Weights of a small GPT-style language model, trained from scratch on English Wikipedia.
Size: 12 heads of 64, MLP 2304 squared ReLU.
Each number is 500 + 40 x the weight over its row's rms, rounded and kept within 0 to 999. Layers, rows and columns count from 0. Numbers have three digits each. The size before them is the row's rms in percent of the matrix's.

# layer 8 attention query, 768x768, rms 0.0374, rows 245-353, columns 256-383
100:540446492473569540475519466484500514519488522491587413530468487592464542579480529497547484444470503486535506507506522491528541523541447525508488583547452562437516579536436509520508487527534464454535496502493507489485507498561423488506471464415495547548554537466431482476536432574523467521536481503515470525425539547560501553579490537455479505519427465436512514528460467505417491492498
101:547534440478489502401498506525538517483506502474558457487483441494477462530542529500462422512497568539475529452545471476482540527402509488579545516483459570524438499523509563510418522501493496473517467507509488476522474510535446515512502531545419466467435478580479491518581466500556519515504528485511486502446559522583504541505505443459570535497517526481502474437486464439524477557455
101:550458474569451430503452462490489470469502509533546453605471439464516526587535519487471443479471433462519576459469428481498545426494491509467495502511453530496591523518601505535485529484459530470457499488524522487443487568513505498487425483461535461448491539487513503490418454488559485501477519573464530477473523496470547460512498518514502587516475581559456477497473487481484511517568
097:478457457490461471484445533530489529533478476499523536535496478553491508486449504370531583485470451498597487474516550450540572581576485440522524500534509418413552448532556549539521478446512471541478463571591577510535502512485510447462440581521536545460548540485474498519536494467471478481532405460545498541521500469440509549493513440485467404470537436528422544481534565561534474501398
091:581441458522519449510450511440419508532482516505469481488486494502487443506549548494541482574525486487447458556422394483449477500439515585491513512501498542552426515524487506514496543485576560415421544455471435499529551437480465441475454451409432459503505498475463551446464444527497507544506540507449532522435471482480477437441505504454489490469410560505543435561520510521556491474467
104:507464467483498504457442480567517455523529507510473519483509532501518475509448478477501502440505483438552510482454480509454451567464482507524522532469481437534509567470537470576509462598504598509494493472457527469473480493515419473462446526483442446501457551545496524466515509477543492444517499501448464483555593502477609511487442595464512492524449470517511495527563563458534491462511
098:534547498436496462538570462482456503548512516476516551499526487533485511554484488501503444484480496500469548514515490504499470465505491557452432543510478466511491549482468537494427415449472474475523435491475475484519539560474477520557493519491461455493555567533592515501539441525551503476532499495555408507436490554446504467507543575560499567470456483480508535567466447555442587516540
104:534499519580510441525470501475521474450529576515447513557500420494505410503482454514516496437501478491493516554532449516462550481569424419539459438482533494555473506570546469410469470516561474464506506476483461457479485441556507502482523559463548572503494444487450505535437510506471482470514520535355471473529461524494480529464529513520475480534465466572434487465508470470490504441510
108:522458470526542439504475522520458493521501475533562525463519532532483525527516502529532533502518541534563492482589534536492519553518502519552465595510472505480451508487489501537434485487587471475524530516496464566457432485516496496506523409501545485547443441485491458498562475508463507499511494461538474455570533409535464450506483428459499521545512511509464431453500460546476518564447
100:482470430519550472502488471527479521460517472505491557507514386501525439555523495538474456452499462557540473449495532530419480489448549551580562495512476484543550531543534541532397528475522550479552461522533572466511502470494449556468484587527503454512461476566511553477518470440480501491487536502520473489488536512525585476448439538530504501585500490509532528470581566533427511536462
103:462430493448496430467544491523538462495556547515535488480468505535470501547519439412531500456480482496502455547441521464521549560461479496491547520512537501487528525479506504483478474547530480535553535522584566474487479448528418508491533442464542469561485466534462510516498507595467448457496531416462459523469536468492548584549481552455448487475498539503504532559461546541599555443548
098:426467502492497488560511535512483464485517504466505531487519476503485543495450449459581490432456423406578468458521528494505571536490413446489519508511476431505486491480491450524498529507493441482524566527501441514477481589489479520557543510536528484515511546485538534488457489481512449467504563598504507442483569431439517495542523612491507471463517449549503484444496520586456408554467
097:487492529519537512507487495458526449480407436530525448534461501521479491464515563502517547519454512604492533562491508538526526504455589530457492445479548526412530470529478548457523449491578500498453527510444528531504527519541473534438534456428411460442422531537506439494453486529502497566453417447539528544535417518472497491469420471495468558523484468501482505559570499477535536397507
113:513509486501493494506456510561427546482551504535499533415554529434511501531473482472527497452465542484523474432549522483442493504487419456488457569545435496550531504465528442479495520546465432507559500526524534506516498532467516500560490496495578565507568498477463507463536545530547522506530579490505448504436561448502475519520535554521549456489512461496478483425496499578516395495451
098:476463524515451543458484504543489536550542546510480472470494526500508495500478559492547562496471529497460502454444453484533514540498471416499475520510474530604538505477524503507517533481475497499551573522488503493468482514504500472521440606491537487548507477511463475498441510466503453467545553474504459482397505527467413526517518472531494478519411555492563457458489539605550448460503
104:527470475433565524590531493460571504478501471446434526482519464464472501516461503480486492501498577542504594556559512533452500456468471543473560463496515557532472476466490506486504501523502504511451457515483529553587556495471518452570507472464458564476525503476510479456539469480495527505494419543510471531515457481444496479489481475452528507483500549497546453474478521370458583472504
105:528535445561620464590550525492469551483552510489550560512485555505537537508537454504476454527551467434514545469577501497495547562511453547524501493496483515410472421572499446527490553539492455507568514453453464546507436475474497604546472517532516567506493463505454471500501504495477618463543492443544520558501534433440425507562401551507549495445454503488502471488498487479522488522521
115:494460583502560496546545491433562593464459505446499552558465449501567417483417492523438504573543512519553551512550542525436509414505517483533464466465533506526466483507479511513481527525512533546470478520465554497553515520437477514493474446531497506502516490481511520551527488477480447514553482483532452516548511531468494468496495583448510513465530529495539559589510498412455562549549
105:522483509543472493545437505536452477540462487449490476485516560572538497501535528492532486497488489464441458497426460459529488601514507531486456516456576531503550519507440476425399536466569478435513572505521435496460524469464578499466491532466536505532463449487452451477447593536500477463467479455498545533457492527551480537477548479526553488526518489515498505498529486553531474533452
102:523504404522478494545496549555496516571496485589559500495500520538458567515496443508580497535448512529498537483488411504514582481476456540482433527531531492466515534507539473436463528498429458487596566463511504470508516493510567485522473473490474499572449480519527490543504513567487522493569514468504472492507512468530533548484513446512477505453496482453529514502447512468526497460467
109:530493534487455503457565496523475509476478481522505507479557441446555405534476512549431443498564497519551502524508539433565417472546475523545445467462458593507476495467467530466430476495489477483531540620510503508482527503431447527494534528505492511502468499484527527546546510490449462502489415472531490494422511496496427509496541473456570521493514486490509479497504539549474494522449
103:503462505466537540526504545480499634523513503533540488542435508539529435486487497506444483553509483513478545459586536545481547499510471477443583500550556479494546536516486480507495492499565467529523431479558461439512527464511546482435568502442526487580526487514480560497474473539585493443497524556508555542547558462466583456567440433509451435471508542522568512473516494534423545476507
106:470438529471529544521550512495516452453538499466502535525529473476572530451455489504518424567557525441447475516470497518495427455467463478570483538577516523530464456519474501448592457505617466442510509455559537432519459483426536371486514489474378489465504461486475517500464525477477509484468502464565499511382539469482477507501476495466468465524479515511523503436420493456479433499520
096:610519516475525482480501475479552443474519487524516423418521586415459480549519547472490477440458442492517487588509542522542496588484500491476470489487531601440457501529501498501465478526518423515499592498473524459550513513462479524535598475502486474510532566517438533456490528514524521511477451461467503501440519453458510483514498487441486488525453576510464439513570512488480477519467
099:537492494490541522528471491507577531519435499467503429529449557479500446514512497489474452531492486490477534457479499564510387495539501467374515504530581461505472473560459420485551480500441478481560534463539533460510504435489592509492506498425431566509438526496488463458479473443490483455472464506468462580467456525493510459507511492509488443496535460513538514471503436477467498438484
100:588455530430485555500438545497510525441468440485466411533469504553555403472564462492480431556558540458483503453515565500531553447505522513481509468572539488486434433480529491473496518505519510505486493536437444497469590514528512521438472495460508498510563500540450494474524539493479464455456509570527533560514508591458406590436482530527509471451513586499472516451479484435476465502509
101:491520491493495482524451484573550502597441493543528514421546511444439476566497523485504504507492517487580473515577477462558550557499448510516519496498474458503514574504590522504449476507452492523466613562526441538456439506518509510534535558504498446512501521553507540460507474529489527483587510481479491413534493427433499504561501489519517486528534490503442478499570594545513504466429
093:500468535478493549520467440530451464524589465520463541463501509542537518497519533488524480471509515454559569475464452481574542475533515466470476565457430457546526591411430521616496421424443526417452531509501525487430443427478481466524451519532491488470449490479494603527539460457478561502530460511503549485461515498546542530495494467480529498487435534491461560475532490462568494516476
099:563529507501521581451527591478528476523513512517496509493491532501512480476505486465483491494517498468470516582589533540482490528523468552517467442539514463461492530558506473503460590555479497536472437476487482529517512504522448555501565463500520517506499528531458491508527561567505502501542511565504518545525462523487512485483484485514492572470486484509519551464470547517520419494513
106:498421583445496484491443422469436515513523554519516521510486495490523516564480476496512469431479512485519505440494509447543497456493511439470498539488441487495487452490505504515561525467528508508556587507481480477496465546575534421523424482553515429539488572515524479484488476451460488482480510479498471487440542501556495481563518557432523503525488468502562494550564518446475552505487
107:447499570525466441464495455513484493463428510519484528490500482499442509524535539506457485511464492586528510498460499428518496478489572523498510543491578527560491461543514578557435502425509518448475502503499519539452482477554502414396456497487401457517460523539524448450544480458484493498477416451511528552526464556508554504497538500457432492537560484517556511502538521486495640500477
114:545497426497540545549532513506500504487575518525569510572513525527515534478479419452525519528553514478481526520563554573456525511517478475517471469539502451441490519513530497443551480601447431494474443471440496525483510521452513589579580488488570620471570524477483537496465532513510534514545550446514442494543513448489458477457481461513526485489513525504433458467460474509515409482500
103:529432534531474489507479458550457518498535530555485527488520551579447513520523565525546568524447485515498471505504415487490478463527550520492516510500504452496464552483540450517522439486524512541460457485496471466469406490511545443458534495412531527416463472506513510461508529516463516518495541522479565459501461504495508515453443489556525550499496569459518490545482500533612457433477
110:547464456448523544627549520502475553493571500466494538554491412503479552498497448524483448493555458413478487519513549525426494516495520521529488450470444454505525496480489471495501446610511459460517409432500464498567565525495502542505581421452534536442568491524539563481543498466542549498559536602553448503529521477466497471540486412469543519469473565485522473465428505411460439488511
095:473467557490454479437450505523549468507512543470504493558547475449566379506594470515490554465463559515533555567489511554498481542491493508509511522423448509488476579524556503523411434467515519519461522481452446520417421510566379590486452447491502520548525544519498465477538511455543477509513511462484562467496518522476526467555389417534515534545507488554569529567500536465505547514432
101:479479474551495484542448489499483387538515465559491469476515535558515553547490487428484456457569523431438479509483427548572537556488459484459535542521477512452502590502414466465482454454598579507470544529483506494457489502535515485464542515480447506512480462522422463515431527493509520470445509529547506442492570479513530464536473406537532520516493486477456478465463467559518451512448
099:523495471568520539520452467474472504467462504481433522430420539544457448499557466550493462491505521475485479528484474410482506567454450550589452474393515550511553495433496469530479469503533458484550510444536484539404525503513495510494498522493547460474533523475451493460453555498563547486473488512513552515452524481502477504521532462541525587497546520450505489562586529517556452512442
099:504508493500502503502521471563431462483557498528484475466567520481409559529553482454454465457522497474476529554474544464515509507498484522541514459528565458474520443463460543457490442510543485451510503522532506469462524463510478557451537485456560511454461503478461503490454491460445533422510452541520422472532461549512525574427516471514529525449496569486434517496491500507459507515476
100:503470472489465564398499518525469542489517478577553509485570489482497459550554459519481562478480503536490502556467443528452573472434485433459532501518507558544477542464471543527444473497566504533525441506534487507490489546520479524466475529492512500519462513472540548564437488510544508475412530554459581535486493510518506555526525551502450516454547513461576473532379538464512528608432
098:539483497497540535530515503477581496537480465575555531541499487494496492602481456557445489528445482511475497477556452529499465500507474517416487452473420501441468519488406478438412459525535533469513508496493499437532435543564503521499526513466459515518505544506508448469530462480531525526517439496468565482490525519583466435571491487546505494498556511508501540474473546485435481531536
105:591514507467535616473564500492526508509536437515454502488479493505475563402471543548555529424435484481509541548528495477537438396520549508473508501494507489544549489529535502460460510487457450537541554503482561534494523429553552473513429466523433500507506473485549523486499487508445531470487453546462481554454453502538447547470545508476551538477502524556513461546427521398504476514473
093:549543493482448597439474429486552520567438532460582501551500571469492445524490476493474509541509467556570507551538531530543480537561518570501488467451537411451540565571532494493452514486466517515516555559487463483431486559474434585543456505496570515519544495534448526491486539496493527541542481488506509528420491523464458456545480594518527455491556459517492529477511531501490533503459
101:468538491551539479456566553540508449453463489501522520480490541465515536569533503492420534419547525524593570506519483544451538620466446547412529535476490512468525553471519568501471498527497489467540503550532506503421468510513435579520468501469525486515471561540435453528536507450440473546428511426471541434508501423505553429572476492483553511487428477540467462501574546592571460504467
101:534502606504557521584504482482527500449509502485497488584502495531513472526491468512573527434557476499469534448487564479444523522544495518445450508487513496474485520522401471471601589529489528439469491491459531544523498454520579501503514493486400530541545454485552529488465505545449550461453573551457483492554512525490498506424513463502496530469467527566518506491552424527478514460528
093:535464473452498597449496519440469568494551562528451524510503521464436516537527473549445559557428454432451480522436508524510501584488624530440525460479468585491526514505408439475474484443551486529559500426451468504574514521582520468489479481559505506547514481485499510506521528517598460520468507539464517502498474499473509545520501464501489482553489424476495516510511498497479529578511
094:536448508468479404446501468500454545528548506486527528522428479444429502465464463529564568509454554477461603529530429533512514492467516494503442488493490482465538366545579524575521523513481451496477460483455440471554520451477475470527549489536548561492483517508515458503526497500464547531540527526514523505502501457512477504441469543598443530412500493534575559528566505470585482502493
105:461468533505576512586453461574535567530473491556466392532482529475487511495525450533509493535543519482470489470500547462576485486475497484577505493483522477482489428481506496452487492480486565490549572434493421515498477478540549345537510446507541494471480480515525478505528539538532502532492460513518608584424480443412513519445503509592499567499526503436562522551536507457538438478483
094:523489549541584505538424497510480457547463472458478497501488493524391491531502528528546536515477425498485510527512408456509566482484495443373451487412550491517446469456515554525479457472462542502466488522503458499438496508474449525527568527547573489401506501447520518542472493509462451547403492546434541509525420596498533563499557530559498481435452504463507592537467539519552581512463
098:490465504495469467559430487495469462484467530537531498549439459541481449384559511538514449566513532511488592435467511466456546443531510491568512515544544529491452484471469464528581528498447425571452547463534511463559491485537595446495545511485472537468457494517486508493520533512431496505520598560489500466485480480515493562473468517525477545489497546513443509538565411417495507519512
101:573488566514498528444494457463513502417565513495478490514478449482504440509476510487501501525466487512508494514547511394490486471540452472547480552472523493492492485474531569507529491524507466528493515430511525469515592489493465442470544473623571501506493448538512556610414541502472460524456506476554462571479514562474521525545578506559558469481526500520487504524526503454523436548401
101:445536487509510558538520477471535541509532520561436461493482538558424485496490502520523521511524436529476510526524538449559451460467543500496530531530553453519583449486562563466549528443502528503538525479514436535516546490526510502459484395534515532542502476462514481503468524553434489547562432480469495529518471543523458510462473492529459450518466474532545484501498494431529507508559
095:463526449511506532515546479603550527477553467505513488465511493508486509527527525471517509500570529576493503476441565481512467437538486517523485412546442525455486536526455532490527516510539515466475558451527528521564521447578519441482469414461425497492487496501493535523491528543440426484565439521487500545427483454492539482430569483436421484460529522463512478501474478476504529457523
108:527490518427431516453503496533523583519497483482436447425506492519500488494550566486500551444490457492489429490509508500474552507516530434523502493534544534564459474443590514551476446458449508543557563480520413434460539469490432476470440489518518471508497535502546508475488400477582556489507441554479483486532474444443502524558509514483476514421498494518501477472481564467499516529443
100:485493452468538506493534554431598430477459514473486470452474530517489568483550478483461528451495513458489530606490533469496555493496517505544515520444478628467467481478548527483498530515516419489465539555543526557454484578530503464492476436491490523513435470561498490521537415542498464548394466492493502480549550470476531484502501471491477433503477501541545487515502522462520443440500
097:539513390458513463525564456573482509510475468523544469510476468468526542485483422464518491478474531514451516544492519535460551493486515526526455483484443497415477529476506423499581481418404468524534452464486612495527548528488515470531548514519519423518523537473557560444581508560529519548471523471479555544520562464477473444493483479538470480485581486432559529528494541490514486478441
099:458475518507508488508490575448468536526514462502419554483469479492562513471469506492402503488517542462451518464526485470509524540555486532472542479532451384525454443534527514387437548467549526469401535541468472475476512499510506558420467496541536493489452484537440507505499531473461515494537466518455482429568492455522539494489494519455534551478495508498447459522513501511475493510567
088:535530520528529466518477395552526578519527430491454513509447480524467519448518553537524567555480513484530545473581575546481425497556526470504540532574578422548529455473580523520586538547483494527545536477560491496591563434552486465428485465498534468536481495493498501513439482455432520552536505538509456553485461558426481489451514572489467555508507557491517590462565484431483537448486
100:466426529452538597516482475596540504510447454502475379532429530577522442456562481524516491504572538527487522434436545530444470507496492406429593518581502488486457506463442484428516504474474497554489534533504457553577442481544564454452483470452457539528530456513430499496505460504501456481515535462580566476458452504534488528437503516517546469516501567526509523504474493472444516444519
094:479465452473444485501483475544551608497456525561468508497551411416558491520560491526509567462421500506448489484600475514470568554468454501457497535452536541437549585535478465522494560466551463425527459477529543488439464539466467475495526482475488456504447474483480563523484442469538521436391549548495498497552536479545548488574492485484504562500518495460583493465530548477449545496477
089:502437470476479501513543487485524518417406491543480535593499456484474397523521539467467492451534421555546566528525546401518468408501495542446492494451555503518494452496506596486568525501383499544502526509490490503467562481425511529489402460522543524485467527471451615535507519489459507532520418519471490469508453522477502447462515507462466515565560510514532535503562536496537539472482
096:463464494481474427529498527452501494495495473474548456441580541449562484438494500499497478542588548532542569514456484542485501503480556503498557572504564526515550508511517482463544453471536500485458422561564458575516516544451513494498484499488396501562553402595484506489560502583459511486427503447539453521492466494475500456456477452460481444515563481593580457425525450485478460449556
100:498449546494471432480596510504530466495542575456477481463483478515574545474522567550538446434492483548537446491501523500593477515465509512542462519389462577551539461514499540574431534492521496445526549484533464471448466501535524589499531520450468510509416507549500518537442493525350521503515474392497444491497520424550520493525504527469439591487434500522416448624515497558478463502458
100:499513468518481497482535580533527471544525496556472523473558502463490515597446498440481574533515475537510461556516414448546473592494480534531428479459454454478494504525575557493465495468432509532522505530424538538530515506453501528532507512532543470575444525499489465500516480476522561531527437460475503508509554528490439399539504553476444509514489502436488535480482566549495470487521
099:505505487529550488549462493551523451507431511512478481471508555533489500491489498545522575442429524532507477459554524540526571417450525505517581501550525504525532447523550500431427532512479519459457551441467459421497500448530473534515502463486530576534532557472478436491504416512472508537520473520483503505612463530499577600507423533523535498443468555544414502517519526512500566478521
098:511550483485472491559432508526575491469527474469444447497430541507504478436470487472559545468509492510479539474518483503516440411534493499564519489463511455519516498487570515520550498471433545557516504459583475561582556474483588538458422505561564494427476505553480544509521484482533395579503552430480510499469474527432429459478501461436533526455508477525461571548522517472521497502468
089:427494515525452442456503472429458534526508500525535479497477502451578454474430425495503521493501467512506492406554460486508419448512510540470498466479467486522510524488505494569552558449520512522490550530467470550452538504499458560515486543562490434452531523504467542530434546450410464512494471485498456460500546536564522443497563573520462535499571556511552536508548528536550563483527
098:498511535536447465528513498480486494523556574496534476474454551543511396473463498472469516504512514518414531563417491481535450537540488393506491491459525533457507499516544473485466463510553495439558482509481512559403458546475524496589533529530453503442533446511494502470534462521439437444517475484452500526519472532479519546477508491610497516458522452522549415523467575556498561425461
095:453514483494514436550498494453508423535497484540539496460487453481568521561467533478560475462396432548497502473447504498511550502501498491517471531440405446497477534508502493522508506523452541524434487535458564477566511523526440500514565521463439392517463556529470593485550489491440537463484541431521462491496520518525538427560451405487487574533450486465518559528547532518496533433526
099:514554511463435522516537518504519552456556482509496446498549515482544518537523517527576521444526479508424479532387431472531515506527534470480514556426427563511556497483446471524518509442508574462536458419512471578506426551551512485498504498551546433518485501534545477439483529577578498510508511494507475562504518440475515494565532428491565427481505401530570460526427510504512468476454
088:520470465485497380479489478455441535519448465482469502476545528512541456520492498513492523530457526501492487432592479492482433539448500556564464502514513524543511518447485436550469460490511610474451460439549542499551552528428473450545498492549413504503488491439511452526524499485486480454495459502413555496543484447474502440523458519416503544589473514542480435443537455470576447503497
094:509427543452550563412484511396541441572510477492468485560464543458538484549481504484472463539516542483486498442476493523420449533521546549462480452530478431552495431544519441542569551481441449481490469578472545513563500469482486486544426454472501481444458551524564505453552446512540490474419421539456516474460490501448451522520486455520526547523530520449481493465442489531534561508427
100:454476391499506462430461511420542520510509514486587453506498471505480466564553437486498486513517394496550492535525508524458481568472495471436511479465491466466442558443473540558552517525491513462483479532499468418567417566512492516450510456504480457524475539465533514584505500450469484480533488533549505471463509495516484485552490535523340461542473459429507525421525478410443525462513
100:447492488481537519414574524468540576464491477535505542478523497467494523483476557554444457478529555509524427552533489517488573481482500480485493519580561476547497472548427514443457610523533485486496434466531506449509522584420530454496454476420443547547474468444519526537494507524530552465537503563531410539537481473476506491530501510483487511513493476496498503470490485516448509503544
103:531517565475460476513538514462530496523446521536542469497540498540559409493512487490533445489501492506524484494505482527521422498473475521505534538434468471473439554553532495501491413535475434514502498504510489426482468472498433639434562542502452510577551478564471472453508513485430483457481499512557551462462448489534514498525505467499506483470395515518501526520502468566454579420479
101:501432481511522508520520523540488564487520543505577487587471454477519460464542471537491483532500510504505585562556525519557487402546448522447544424518561582502544447477470519470619542492448486455503531584465513467416512489522457518437438483454549555488505428446480535527449552479441525474495488531512492558518450463505572536464509528471502423548497516485514561441457514498518513428481
096:540553590444466508459516564458560484423441508544478468500539458460481453561521445461539453504550461533501513476493513498488453444527486564494521464559480510478507390553523472466485492520448470556550505458500483528540520556511458465498494523512517498546507371484492445495373478524490508546511451463484439493465462556462458516489480417470554531518557463409382531565448540504480501518480
091:603512504501481542465571503482481530422509453527443428503540464486474465599513496436550468484541503553442540470495515546464488511509481533561497499518493523523492507508541521549535515537452465499533478505465500491509581551533420499507552521498538512524542422546521479479489495546506497565507468468518417510503531498484509499522480478506533481485531472466419478461472551453508489480527
084:380485459531486490432478467427515531543564447485482527551489487480546556495509557561520501545535493464520433470502482480507450494469547480467503515522539473513447515440472428514565567561545516488559483528544517499446455492539534521463462525505484477508511530484517522469509562535437503464510519445492516444499533490533538477503487572609485462535486470513634525491526506564514450529507
105:466522591440498470548465516484483489531498545407523529470511490529541455521545551556524528532523460421482479473428443426461443410472494460436483517540530541522446458561511482502613499447528452566528535408505454465479472453485599475506388530521528465539463479469470440463513495502518478481483499458487594471456420522527428527537535444491481498533526476460545527556528482518463484456415
097:441524568440469519534500476531520531537475481468519515530504490494466421512546559527540500491505508497449487485475505499528474484423521536421435487539519560543451454525527552499568545472457506558533553489459470436473532527502508450460369535533471519538474478452493459431498511532491455570534450469504515474447451516480486506527497492514543521557565478562535529540554549524435566498488
094:477544468539429506559531542522458497515550500586431443513568526580464484541499527528520458488610484515538446546481492499550470576519464515468500562467542526443512577527456468512481500539522529434559532465508550430431518539506532465449546468477436560483510431470414504473492462542525472543491537502463489549430475477549486519450533561563547470453566447531515510432457550487458448510438
110:455473528447477533545481509499497470541465534470494462535499506479509428465554543524519473535497528464498462506480465553561504489433469479437481520547533518551464514512455536483556526546479414516476552502497458470450479532446563418482389511565531504520534483528465450476472509559550523532501481462497590476485481514485454581476500459475459538530559469507552595518526487548471475509479
104:534512508467456449454492483450532537497483514500529502501523521439468496513476524498511529513467445520519540474559512449488492464451543443418494492521451513530454507468541529495438500551481530523447497557474535474513442551516513483525455478559488521543569519469609502429476549483551520543537435479512480504513504519457473474576505579467528454506440448504456539475547582561482556494526
098:456494438440566525516497544510477519578461482516518551435509534492577489481497474480452548547484537523531470451534463545418487510518480488545493433493488512512494508493550468509453462426487511472420466550517518427517519457471542502497524430473536516498461528462493506461493455427479513486473459531543537472488530485493460587486548483483437580524469526477490522500515459426459469583468
108:529482539532413546425509475563455436519501449462485475529461490551461545429520525541580530470436488541437502429449502423510507547492498458467568488523560423473545464468496454573526478399471514434541513535530547453501494463495515442506465480442463486462440523571542459442562458466483491552536492511504556481493462458456497448507567435501504495450505479519448485543495542523519545519543
101:504504593537542515500452461458517512446509546499461520506490503569506416487480533441507489548513486498455483417494482480569481483539503455499522493536454445467547454465534505451551522484544449535496448528515393546464579453504452580513482519554526487523481460451496533573515535507488517497492475477478461534481553553579488497480543503460502515573492522508507437497559527501544403519562
107:497513501484445552455513518415478500524506457530515521576530496603593494450486488509456512566443506578532501602519450456476466488507481582474497462473431475545459469479452491516437556457538495509447522530462573557516498467511545523469405520470547495505489502490460512572526545474518497522473448535423552492464462444556474446561459512517472400589518443471510487477478500462490492520507
102:451503450549516481475562443488525502566554495549510520537504549509486486447448541450548482428566478429534547488609574512481454488512493520475472493498509467459507494497489480497504529521516570437485518483498494511438525500499511467535593589496493525497535526538552563516426445511500492568478494430569542535555542492513417462477472517478572467481496496522499453464410519455445479470509
096:498476458528435513488444519523492484437522528511504506507489529492505503540516375478484573478503523486513531516502499590558520530574562385468532541545462475472557472516476450413516499461469488539596446464430523425559487555464545438501419482521610538464559540476575431540527462487562540450482501491456484615524472516445456492463552479445522539477523494466518419503474560500512478475525
101:475459464485495533436574387453525551473510469536552501551481521476481462559553492491557465435521549526428564413431548481484482553534497434462481481562477450526573500447557464549539466397505550484513523474547558531486471482433512523522558468416567511489504473412641533440472539566531517527459572448474519523458467501520495510512526467516545542509453508541429461529542533479533494493464
106:524494538505531422520500495479513440482492504542529516503474517444499465477533472516456475583439488532493475476477508485432497531454532512527505521551437577502540501448518596425511492456564493531472532547479512510498438515499503546537433515470488511442542475517587492501554523504521473471560540531501540559421504485503442504483472453464472511491434546479474422475516470517539537501481
099:452513448511454431473522541583497472469507439486526515467491528439547554511474523484492487542483493533446509486537527487488428497455542476563494478558460542487521553435554410508509536523480492514556494562531463502494488501555464572521489455543583470469538519513528509510541554528450530526459537551496439454452509473580590466546532528536494475463530485490492446453488563507492425508459
099:507474442550454452517544589507447466510460477540499553507515498453569610501480508477470537525463540483508522512509512517469482562496482518547502474531426530452537536464529449456460557497557560456559488523555486570466464493531420569497567504473557478500493515473522514478506548519449559429470531541530427507458596416569568467522560524525501505521509543535534463447457453490537433494418
100:439483527420477514551499425460539507510532509415445570540427483516467436506556570497484460529492479480507496494453478479523509486468500511529476534498566503506498443569492505484546493435519448528510516487483511495537553482491557488491426581519486523513489490490459480462469426467486501524537456473515581498555456525473460531497426411478466516524524462540526528497563479476490545508539
094:459508600442473522553590528490476561442483542424434488510559497485429400524539504515523495490513478521508522525445459490441496458504529557457500451517505501492442445515504569507556438450450514526455491425413477495583533469472479464510414496533460484472490459488465478489482406469502463509508522500506549454494444511432387520493516425421476480491533463471535488554521515430428573484599
099:533517485521531464505547487469493551416559462532508537469525460501470510557450461467453537468513548531585561526563574460442522491485526552503548407468466497500543488478550513510470502510449549418448481503448525518508595567522435493525518506539557527478544517546606536548482419499509499520504476540518447519539484471460554464554479542430579496515504549480429449444531470475528552492547
105:441485485443448493469493497495497512493506443536528425478459509509428559459530572528512471470527462403562483491542516466574516504508537495483536558500532579518478453438543572528517511531502460568516512543554523457512486560550521464454424453513536486506469466438527514463515465505528521574529460520447483525458439472571629521480470585589481414543551477511557561475534537475551530513503
124:467516484518496463472521489465519554421487510491499581528520502470493508545436451506500489471514486476525472545531557458467517503548485540516474397475471539512491445516471555566455446529473561485539469477482578528583534502554451574525514439488474441479516510531557543509513447507496466547497518520512425495534505527485498435539464561484543519480508452465522507515512559439476579539565
114:543509500508571513509555544504481527410526497495483536507575502482504518529445458452500514464530515558545520546588494446428476473544512505507481483484482519457491495481532526490436475528516577515515439512519577527521483508519464577545546407492526479492549585451529535505477469454484502487510563533481456474514590495491454477527519536452497542536479484484490474512482450473468559561490
105:481525485510482508435510461498400521566509521533525533511496549516524469440471563496548511520547446501445440528447494424460468528479428527444534571509461518442484552550519463512534515420570526467431481473475523467472491458514580519493462537503454500493538464470469554546378478524528477477494499483506525537475498535521490473518513469514524399484547525466471453445500477538523413487417
099:486534493433479533497495512518515488498500528522531570555530526445496462550489455481551567499463479562488493468499514480554477498458476499543539463494409424474514493478545522456460571387480516490553549480439546512533480492467509534526544531532548536517490488476489596486506525466557497457488498446587458497585451526445485444559452463504491498495567456498385506450497552505538459522518
103:531449457438553534467481480484480503477473478427505434459499589504485487546536509495503469554493490501541563516490416479503430512523564462534476461481439527478522508442482554576461510507547519489523459474494507477500529552592501556483531495515518504475404506458534520506532421517517509441541481520480452516461453482548527500474576526534432476533513478478480456460518467492486501497452
102:525463459578572477555467535498482505512509499434482513556448569434471500457515476490540511474518500396499545525484539484501546515500477502538492542466481542530488502485552517438515547497482470565527500526513487591516542486497540459474502475482544565578474486504515436501482540496540567431522508509528497553537482556489488572432508535445510508486516472537514487558504523477521462485487
102:481411530470555509523484536504511526492525485509514496433493532505517548522553479563506485507619509481536526523432416512498548470502477492497497511454549503534458477430562483549491492474475508450502456427611538399500421457536494473465580481464429484577436486529452509506526482463470489451490514585541520501554500480466516535499441510518486468538493557545530531590527503460419484509487
095:546522543528509488520463528451524572508490497515532492421533482420422434477555482532494515424524486452519463508558569515572535452457505596520561571509540532535450484506445545426516461530515517437465463525489512445500481539513549549490520420520463455507527480526467477472518542462469496441521514580473530485432561487489554519510437541437527527503507515574425477538460469479525571556559
098:477438506502537505525553573438509498441538499489508539536533458552517521491494532558549531440515511465521489509558471528517510504478474512475537456500534424475502514440458486416547593514518580538497507481497516539389543502442532541488584497475460486574530487511402478538512523492506470520468513508542492404567439441556528483501517458488492483496469469521438514471511463555488548489574
099:439538578489504528507439529479507473520461488503496556492458490504519425470481427519511428518460509515512467440532536525463499528482457549499560578512494531563484456536508526408561509527466522450541503540469533494546552515468511546551482474593486478469513531424496518517498504563464390485514514444570501453434502491536465467544493469524492562466564508549460459416453542564504531528463
094:480425556503540512536497450478542527454464495497517586513397448583552480489465498523560542527488471515567500479481493442455487543522484450535500519532509510557518567431460515493482474546554471517488469539494498505437596466536509469489510510547475481488587499489475555530483491538538451476589508562527554504518453522457458522492478522449457476532532504585572509526447470412484511496508
096:489476436437511491447482540508450552515532402458525555574547503528528521447512542502447465492485544544487539514491476394499458532418437517536525490478473518440500523507521457432530550516484497498556520526558447615495560448452561483510444464501495491459506521478472554499457543492544455464478450471528487519498506507552505438467513472487492441438548472492488523494536540483499510522482